From a checkpoint of a small transformer trained on Wikipedia: tied embeddings.
Each number is 128 + 24 x the weight over the matrix's rms, rounded and kept within 0 to 255. Layers, rows and columns count from 0. Numbers have three digits each.

# up: layer 2 MLP up, 1792x448, rms 0.0247, rows 1395-1413, columns 0-111
# down: layer 2 MLP down (transposed), 1792x448, rms 0.0144, rows 1395-1413, columns 0-111
# gate: layer 2 MLP gate, 1792x448, rms 0.0254, rows 1396-1413, columns 0-111
up1395:081182172143103137098119164110142111147149087118075155124147120081124124113115107124127119152104161136175159107178129094123146077094122115134130127105155064151154123087151082127143119120153090098144107156046159103140159124134150116138124144144140127144135120097113128097150155084128167154100108135139160184120138180150112091138150168097
down1395:122158123106126169107117159116163120147138115118118086107100142191077072105112132129122130166091112159124115115114107111092194135130123103090112122138139103120114154130149096128137092113145129121187135088092169095095086164099066084108114140107091153099089182094138127095103138155123089115139113165148106112161120147054131157127110101093
gate1396:110116072126128115129121121103120101121135056070158142108142141115098130153171142143119137129110124085167137085070098092130111135110097144109050126162130126103079160100120127083129105096125137112127158139109131135138161142152096137058102109127139123110113151131134097112138107151087106168132127096147146108171120205102127115114119159135
up1396:107129118117134135119128115102156118163090091082179155088145145095125135134162119131124121130088107135128119145091133123177125114100142151095094134133114152139112125094135104100119120112110133114117123137106110135130176092116132148094126127120135121123120125139112102090127110148109108165103106167143161150158160169120158123126135189146
down1396:131140098161136137114102121116119139125100130129141126139143150153137148132140108158149162123125145138110161130136120121136119121087119111129150116083124079137108126143107123111128097105102172141129108137143137112132086126104155146146129146161107105143142158122135148085153104125127148101128135146100137116123104111084111104127109127160
gate1397:106150109151148141156145137162156156157137149108142102136113104144161103131124144109084117197123134109164145089140162124110139119104123148144139156120122113155096148127126136110133111172104153161124118123153105090138123107108151098108145136119124083170098134150160134133120093147148135124140141144100106106146086139120134135186165097119
up1397:141128149137120069163119085141138120138150113103119145142136139114133114148106173148139125131160119124127142157114152151124177146131110157165162120120119119156141095100123145145144132149125135111096158093168179127162150141102164100116129179128149145180134135144083132122107116138102102132114182126108095116140103168129110137138129104087
down1397:155138136136143138120117140103093156121111117089092113143135106160144151100154120157150131095113136091120141136160081142134133127123128133124146111130090115144166117146091128128122133157120120167149148116118130116112156123151122122136146115122123149144131131122109148137133143165141125122144086169126140133100132151095141100133091163132
gate1398:139083122118112140130133114121142107147103127127155125126124117114153141122065125134113164145120160125132137061145204134136083157131105140120099177122108114112097112111088122112144173114108128132142099086172152148140116121157192116124138136156130120129180060158070151148157100152107131135110061105145167081130121139133109190107076132129
up1398:078165090159172119160108129120113146134138109071137170136170129132123109118172130080090113090097142131096081113103128114157112112146120136102151111123123203136138130129154118182112145129125096112145089169117165142071137164178120146129143130110203143081137160129120153143190165104082112146105110143142136143107117139096155112134135193119
down1398:142150124121129096168144139070121104117073143103128148131104092112117129108149149076156124097122134112087116128108143116160064143146148116116115127133063137125123075094119050130103153118163080078139115175072118057110123118158162124042148110151139153135112090123186114129137158129100143129114140106127117132118178124211133131163130186150
gate1399:109105175119123115166161090125147115129143079161118124125139136168102140104109157089165128137123114161119131171129124135108127127134092095129123163129123104146082155138113121155122139189162138099108118090122125117077134120125107070159087126161162105084155124109126130115137128097180138129136089115093120125131127120210098109074122087103
up1399:121140115148143082139129200125123116111160143091158094141100132111103148159156146172087130105141138091090141120131189129106130160163153113114156127132143137140156102078108152139130116087091114128142169142164151168142115127118122162073134145128130162131130121081130131143145133154096095165101216166143083169145138138109113182208126149125
down1399:113118115138090143115094112162129104103125106133120139137129131112135172113138131113097133110136115141132132116128132145076156125133116139148157124105139101142125155158106143111139166156103152155125104181127149136124099077106139134173089122106123132122136135137097143153122171140145136085132087093129135130102147132113096102109106163119
gate1400:114138140115078092130084105107124126122086150106124117189123123144166139115133120175086157114164108142140125147122133127144128078120092152097161167158096123177186132152137141139132114150096116095128115129066080180123160121128078111097133140100147134136127111185132154138146125101143095158149131124100119131158140105158096114100160112110
up1400:154095149094100119158159096096158098129124146132127161154099103121081161103100123087124117150120126126151130120138109143113107124084103105119131097108096132167106149125124141127116156092121130132097141123117109150121140123140154118108140124130099114168119120109174163130125153144160149123127117120151107149092144153122124097117094095116
down1400:137135088161108106110163118156121119095189172116121096088133125093096169148161096146142133136165071155142128113105183129101102139138141168143161128175130106121137115099065149100152115139171135106111158111153145139139102102112134132110136094126126153168134170097151109158174169127113120157129147142162172137162121154121112096145135170118
gate1401:152132119143139133134169136144164108117181089148114107085160140105127147154102152096065128098110125136032143113176101105141131134119112124168073153127135137140088126081174137162168126122112146126157142111136136150137150157124122160136143160105104116167142114104151132157110138146101116128110146144142094152157131084118120100156087142071
up1401:119167098161111071154135104118147120117165164148143136111134157113098164152151103113113110121097101136105100141166113109103133152119110136131127139136147189133128150104087120129093154148114110121107128158130148137138158121131123153181129121087104135129125115150145165124127122120138115152108151126116142127165159107151147119116118168133
down1401:130121147079105170105107119129116145114058117166097121154126113170147126077134114133146137127135101121135145113082119135132130124125143148178159171122149137151129109150133140131147103134104129126089124097154108146084112150149158142156176144098109129122136131109123139106124092151138091150186168154130151119104123108138110128118131099134
gate1402:108101111160125119119082170109179146141079135108107131138116090148075127164122144123131093139121145108074149138118149133109143135163102116156125146112137118132113125144150132160113113144196108149137164126125124116128107081086143183152125140127168109115096103135144121162148149084119100118143124133132085087135122123230114091143122128137
up1402:143131081166129120163140123107125113121086158077095146110154098114107101138093151155149119058135116119158149109117118124111129169129125103151134127160137137123108110102135105107193130154155117096134092180115107108081145155154129165159137149120101105146091113181117143130135143127118104092140132109101145131147134121171123163071115106153
down1402:134116098114125132085142160162083108120147141144099149151102145153186149072159117094120126114136145130128125112147121174124103107093145133078078155166144116108169134166108146139156146085076085129087133077143116132134173146140135120107119146075100171106135135178166104183124087151136116185128144153120120135144115151087094130123104109106
gate1403:122103164134146148095119161051140140122175141133106090128140072109107112134081112120122115121086153111108160148138120098111126108119137100127138139136115112152145132168082127191100108132166129146101147075101119126125203091085106131138112110145095136129099140093120140110120156132143118132095141141097152154089131110146128134130126112145
up1403:087111105119115138175079127141138128148153173112124175108118137125114136101098122152138147104148134146146133123168024117133100149097130131125117122116097129141131127165134118156141114146160123103141114129117156175157155109122142121132125121149104136129130125155174170132129138163087129129094114116110132128143168117168143107081139143122
down1403:117131095148145103139092122137117134106112132122140127097139090119120116148120133141109133120130114128117128093155136157130129121137101114162131141118124104154136123169176100146175115154092161112067162145151081149124120161198121104122128117133167143126122127158119135106129172101123105136096146121148129136092074137089135129117148183121
gate1404:123154132129127098133159092114169135163137094114090134130171114156151133102135116132129152122140149140098109109174108086134150105092151120141121142155066146162140155097163123111154133151134149140141108163153096155148124124129120108148134119080075135081120130119165127127133178133141087126124120097103114087152121153123160118124103156100
up1404:142148150149167123114157133127141154140145147146142136102173117098114152137162120144096115145128138148153178110136133109118107131099075155130132108147134130115146133115118098134142142154151134091157146167142147090137153102143142173137153140115127117146142138121133120152125144124135148110142132134161177132138095119165096112094144115099
down1404:113103135145121091111144097080120105176139130087127126140099131157146083193110154115146144118106123139124131125128121136116175165151145111060130149124114112139127100086171133093150130125068142163127126064093114132108133165137093110105111111135134173129103133133151123129118090156132128131159081066087116118134157132151122147080141149150
gate1405:105106157124137098169147112128122136090124153123149119107132150130124115113136160140136121097149130186148146093100086123128150081150144140132119117164098124114149097117179156129126117129179142136129097113129088122109163165101172136149127127135121111126100140184088115139102086128086083129175131099129116117210082127133139136128159102160
up1405:125102146169119104171125104107158097086111143106096127156095157148119098097133106134150114111124124142105130103130121101123128095083141168141108113122125080116141126105116141127128098129170141094142093098140100111111181106130128128125104103114163106085106148158150093102107102148130096132124149042161119145148160123138172114112113147111
down1405:100113124099129100117171127079128140108134136148162106122149104131178078073105107125115149143112108101131119134133134165140152127126140142122145118117119131136160119123125154138126116113130132117099121148119116141127108114132098174158127142126107151156137148132132151144122079125138148144129101151116154155122172121176095147102126094148
gate1406:095097122099097135096097133107143124106122126097091121142152144110161157131114129136131131148107140159118132160124128145094123103090110079145116149150114087135157113122134110114142127098118129125142117108143130133096113136145122141103134134119132160099139148094136132128114129122107165156109144095117121120122127137146108094098138149125
up1406:117150132135146118100109128163119153134125130156114103126130124124116133185096116153114157113166155146131129082122125117170132124124144140152114136135137128137161184099136137162122119091112133103163125127112128104127095119131144102117118169156114085139156123132102124110131106135109097166147112122158104154117148109150133128114151136166
down1406:152098168141141115148122130077153115158150121126116161103193093129149140121166129117153128131124127107126109147167117094125147144152161130093146126117100174124151138142131111090118152170154115098155124134137179108135167166151110132137136142102096122114145113141140106130154146104124136096141128111126149118170134156138126132137125163127
gate1407:142123123140154098133092146110140142129137145110160119115146159125169113121114129141126166144124122162159106150093128129153087158145134116096077130123154147134130109135142158139145135148109101129124122117119140151104122141130158122075102142086148096150154138171063107124106128122102116133155153166151155121117112143123141141122123117118
up1407:159132124135140117150084149107136138174142171102137144133167138140124098130126161100133165169128105141173149173094129117118084170133156117128038153136163125118095096120137136179145119115135112130127174091113119170118119129103135124118070156099145120150143148179082110145130135139127114103142153142116126110130085169131174143147146130094
down1407:123130101135136146130146125139137135140141127155099113141113091125128125101143116126121115101122125117120134113151096114136154107096108145151134141111134133129127149096148101131151157137130116122107115150130143141186133120123124127149131142158135138132135137124166110137149116138108151126127150103107101123114135141099116127144124105118
gate1408:136062125130164141126109115116135083115124120115141135129131150160121155089121100124114102152122134142183140126116122173167123149157097112147124182163127095123128132123123145130099104144133157163065094143150159086104120117143156096115157103119173110127166129094135085121151092115176146125123131134134129110134114148148111135108105142157
up1408:126109046102127099116107117097091137139119113136134099103177113132169128107116128122129139098105168096153143137154157127145142145158163138113164128096139095136116135115150150108120127125139150150088123129178168131142127117146110184159110120141112122127178114122150119109144169136151120116144107135123157153121130130151169120118091087160
down1408:143158123134138137147120169111124127114132162118087138158062118121100155100120101137116114099117101120118126131129141133113152158183101093127121085121129142116100143135122159116132142160150158140124146129138134155109074108117135141123122125115113115113127114144162153142146108146119117084126129124106104121076103143128096162126118162104
gate1409:128099134161123094117122129119143146154146117148125124115177126157136130116107172079134114130117104169111119128135131095100142165170127118160165118117115148083162164122120086114119124149095113128172128146088094144146149113057154135124129080105123131164112134115164126155158100133110133113135149176135146113106113145124086100133177130118
up1409:156128135149126108133119149129156106162147134148126104123109145146134133094108146097126127149147108158136077116101130146158140151153155124129153132141095132091148140131110068121159093167161114126116146145154177130128159136127185119124124100148123137148085123120128117138134119140121113102125140179129170122106146127093087121132152155125
down1409:120129135096164118097128100126109143142130126141124118163151181106097159155131101132107145097114143137085135143146122152100112118111106103133117128151160136103113130142161121110125113167129126125155156115143115132147124106118118145165146110164136138112114161194138126129123139138130132102124076115097148154136114133128126129120164109141
gate1410:112161143141098103105145106124138120157138146182135145116123139114113167136093148108130114112123176133154097159141135122119149151148137097126119113085157115115087141111084168112126145085159137134130096122099094107136152122112103091147104146142155117132131154119143114139108144139157117152158124150098155107135118142094098106132142102108
up1410:132110173169060134138111145099151118184129142134131152138127185134130136116116083113124161106107108108127180089180124149089103130177169101150075095134117130134112102137130124135159150110118098097144105143137081101127142108166166134076167168109129087110167164140130100135106130128155106102162135166138156128118110142135123149155155155122
down1410:105088132098104112092122194156124142146128129113161129119144136140085167115129136142105121145090113086148131123156132142147081129128113121138130160087146095101123104180172154124111124114133140103130123125147133115120166150109133109107145091091131109121125163148159117121147151096131093137137140092101132099109101133128125136111121154124
gate1411:145129128135135131136159091168124101122154133109119127139118126160131123084143129140131129110091119145090117163159097159131085113106123111133130135120168162099164102116144092113197133098117139139136152139124130139152128125118184144113115120115144111138123124164118135125162111131140108125082115130132075127140136152140124074197107173112
up1411:118125123101112135127138067114128124113170113124123087124122150114145113100141144150121080084104139128143125129161120114133129126114112147125094116143163114103122096112194111081104096164095184113136143134081124132141093117137178106106088117141150113097115116131146141115163075116164119117090147114092124101143138162178144068134148126089
down1411:145117111128081084092132119101129114143129123131125171127112087166118143098107123133115135130092161147169106151128104123129117157121127137079111094108107109116132156130091129154136147148130097159142128101191135116104134071100102119134152151140149095138125125147154110140155155143121130121122144177142153150139121143142165145115130122114
gate1412:093148121103091157129170117096158124152148150118138160138168159123106134092117106115130117079070182160093125148163159101106144150095100134079149123165104102145150155098155137106108105180135168148171139112143181145145111134138112096138132141143116149100106144133126180094123130138144149168140154149125136101176132145109153160180147117135
up1412:096119180161128107128126100143120154104124104094089077170130146111110135166093155137127121123175095142120071124113209100160124120133139103093139148139154189112140153097128124131097163114110101164148147175153175100152101130097146163126110123123097132136142121114116103105090147145152127181153123071099131117118096116120122096123136125104
down1412:120109063130073135077099120127170132156144199135071099134065126118088167136124150161155144138091149109099157110172062149160074129126177168162136141088118117145123167110100146131177123113132155116100139130156116105138135149157096065091122101075136110161167079106138107112153112125095110116087160114100163132072104096110126128096111148113
gate1413:105081087168109162111120105123124090097117151141166085149088101148114157126125149116125135099104113129089133070159114126127146098102153153078167164104141181088139160115137120147132144135153113152102129127140111124133087152145115108099104081156152143123153108142153149145134140157127119110083124083109094147128132136075104124154121136165
up1413:127106123152093164119156118080142092107144093118101145133147150115127127096118133160114144095088135100138170108169091107160131134129095137118191146110123109140116143099116169141160136129116079116122121105141117115111094125123136120108102131130170119123139095125162135104134124122148143115119118121126125116124105119095175166162100149128
down1413:155091158163115106159107142167126122117143114147090103118118116131162121105110099128088089108159182112136141155150150090097124186167145145185096108123146089193073123171108168136114036159141125146113133103111148131115129111095163108127116100117117119121140160122137119074139148133104117155129137106117126172120091146117149108086145128069